Each number is 128 + 24 x the weight over its row's rms, rounded and kept within 0 to 255. Layers, rows and columns count from 0. Numbers have three digits each. The size before them is the row's rms in percent of the matrix's.

# down: layer 5 MLP down (transposed), 192x64, rms 0.248, rows 171-191, columns 0-31
# gate: layer 5 MLP gate, 192x64, rms 0.24, rows 172-191, columns 0-31
# up: layer 5 MLP up, 192x64, rms 0.231, rows 172-191, columns 0-31
down171 101:128125123088120133138122156148151139142150108133153120145128142167099134135136124129193118095098
gate172 089:098099151103151125110128091102180092119136107094137100111157180143113124124152075089136159163136
up172 090:123128151117159160125152152082156125081124127129115114109143127195076125131113119132135145113142
down172 099:142115152127100081128195091132132104134125149121151125132133140170141162189119105172137113139120
gate173 093:136117075093131130121137131128099144132098120106106074097166108090113144107119155132149133134129
up173 085:098099160141131089125085133134110089148126135159122157113142106141142095140132174179145148138188
down173 084:137144105142151161104123119104146120128098133085122135116087188122129150131155139137106146131128
gate174 105:185132155098109128149131154151112140113113150090137119099142136182136120101114156075110136140109
up174 095:140160134110099099135132121121129143140123180148057166170127113106115118140092146168126165126090
down174 107:119100093115157129126150155170114111114145165129151145121159141150126181121147134107124125143093
gate175 098:093141130117112121119152089086128109105147188133110175094156114110138109110111098106139140117080
up175 104:093113104086134097120148123083142108116134181149113096169115120141151151132147133107089135142174
down175 095:162168118190130136132077089122181146151103094115099120151105164137138115100113116152126119056150
gate176 112:088165158135155119142130151119135112153133124138156152146169158132144128120103103132151107134095
up176 101:111131140119143114131095132120133147146117131131102110102071124120142091102120131088101138123177
down176 103:108139106100146107145131081114127102132091123102136169177101112093067135128136140126113128085132
gate177 102:161126135122107106135106111134149091155145124096145141161103125099121095125113095132093140100122
up177 098:117114146120139136104080180139138113154087129118139130136139084130111104140075147133118103143151
down177 102:159166098123131132144146113153151094131185088159111112113093149133114110142113135104147132132167
gate178 094:139195150090097110160123155132140147133137141126130089134160148150127098085118125150088118160125
up178 097:100114141137108123142127089098163130115136124118135114155148151141122118100112099121075095143159
down178 096:125131141144104116099138119098128097140159078114170129117126083117107103151110110134109115136183
gate179 112:148133148154131164150155109098158128151141101135154101132163138120131130119099101132156123125128
up179 110:134102108093095128099151128136108151112190100135125112140138140113116114110122129131102147144121
down179 112:101149159107129155110141159161126155103143117134154161150105160129136082120101125112081102130160
gate180 110:127092143150111089150129088105127115095161149121125106135081137108141094123119091111163135104146
up180 092:125140123141122105129147098116119165165172125116107115179127140092114106132153116132104116109105
down180 093:109126166144134148144118153138177114108122121089130112130191127136104125099134189108140126151151
gate181 101:076159153089127116092124134129151107174143112142113084164134157141151153080107129125128082148108
up181 101:127142120162169152185137114123114129156116105106129138111128116144112077185163115105121140129170
down181 100:073141130065109143126117101154153130138114150146101086103152120124141159123116106167150097145101
gate182 098:124106140142160117107085098100076114098113183134130124149099143093122101128081116127134192146116
up182 097:117118108167138100152135090117103091144128116175109144088107116119100143120145116104151141126108
down182 097:093140125109151126148111138137155128113139136101146114125151142108170106106148111111142092117128
gate183 111:153170127145115119126148095127129126117121124118175102148176106112124100088151142116124143121138
up183 117:103142132149148121090143135129130116129120157100153112119131161097126141104140118083124165153082
down183 107:142143113110152143101144142113095152142153139142109174147118114113134172152105120080156146166147
gate184 099:136102154134147130121161119133155126088143178109144158093153140096121157127106131111123174099126
up184 093:131114166166148106066136144111155111147084102156137164135117106099134103147147130138124139098157
down184 103:155130162095150149128160133144136155117093061123132128144128101127122091100109121131112126137138
gate185 099:118153138127142123067101144116151121102105069105116151119146147104129135134101137109132148150144
up185 096:131130108086118110096141113101126110113152133172098131121145158146138144159065144098159145173119
down185 096:137131132161128146154141128141168098161113124151150086149124148148126156111086108084158127125151
gate186 094:129098168117130100103174162091131113153131122131123159148189131145102145137136152127114148122115
up186 107:137147127172133113138130136150122076133138129117126103082140145162170178151177126144145120128136
down186 107:133117093167121130086122131126128087119148100118108103087081111128125134135152083117146115091155
gate187 113:099127147137106144171116114136111185138121126158148121157091147109127115107121069102117117130157
up187 100:137142165150147109120141099139124109138152073166087136128098158133137151109103111133166109123167
down187 102:146120106124170137124131073165110148120132171116092155111114101112115147094121137073136128143111
gate188 110:087090140119136147136099147142132141134097109092161098112153129096147162096099125123134133145096
up188 108:161095150094145142148120117148147151095104123106062123136144133108126125099162128137136132132126
down188 117:107093130120121160151106150125166157100114114160126118125169105134108052113106134118064160164122
gate189 100:132136113074120136171122151154135120137157108165134114100149097128138144129087130129128112121132
up189 094:112176153140138165129149105127134150163132119187123164115099109140092122138113153099110128111130
down189 094:153107122108141196153131117153131148125150098153146129122115122152085127111093166120158123134129
gate190 098:125087126104102105129118157126162112129137087130091142096155137114137154116158101104153102156094
up190 106:148176147132124128092147119143133174134127138104119110137127133167085115157095166140138099162130
down190 108:163162116141099093116130124125102138160125156110105119127083153141113117114147163152138133116103
gate191 109:085158159126129142129163137134158169116119149109127153130179123125133180104128108143126102094162
up191 113:106127097070082125174088109092122157131100107155146139129094137141110125104129146141129132120161
down191 116:130138098124157184167119157130101139117150159130120160110121170138100160132120145102099122135151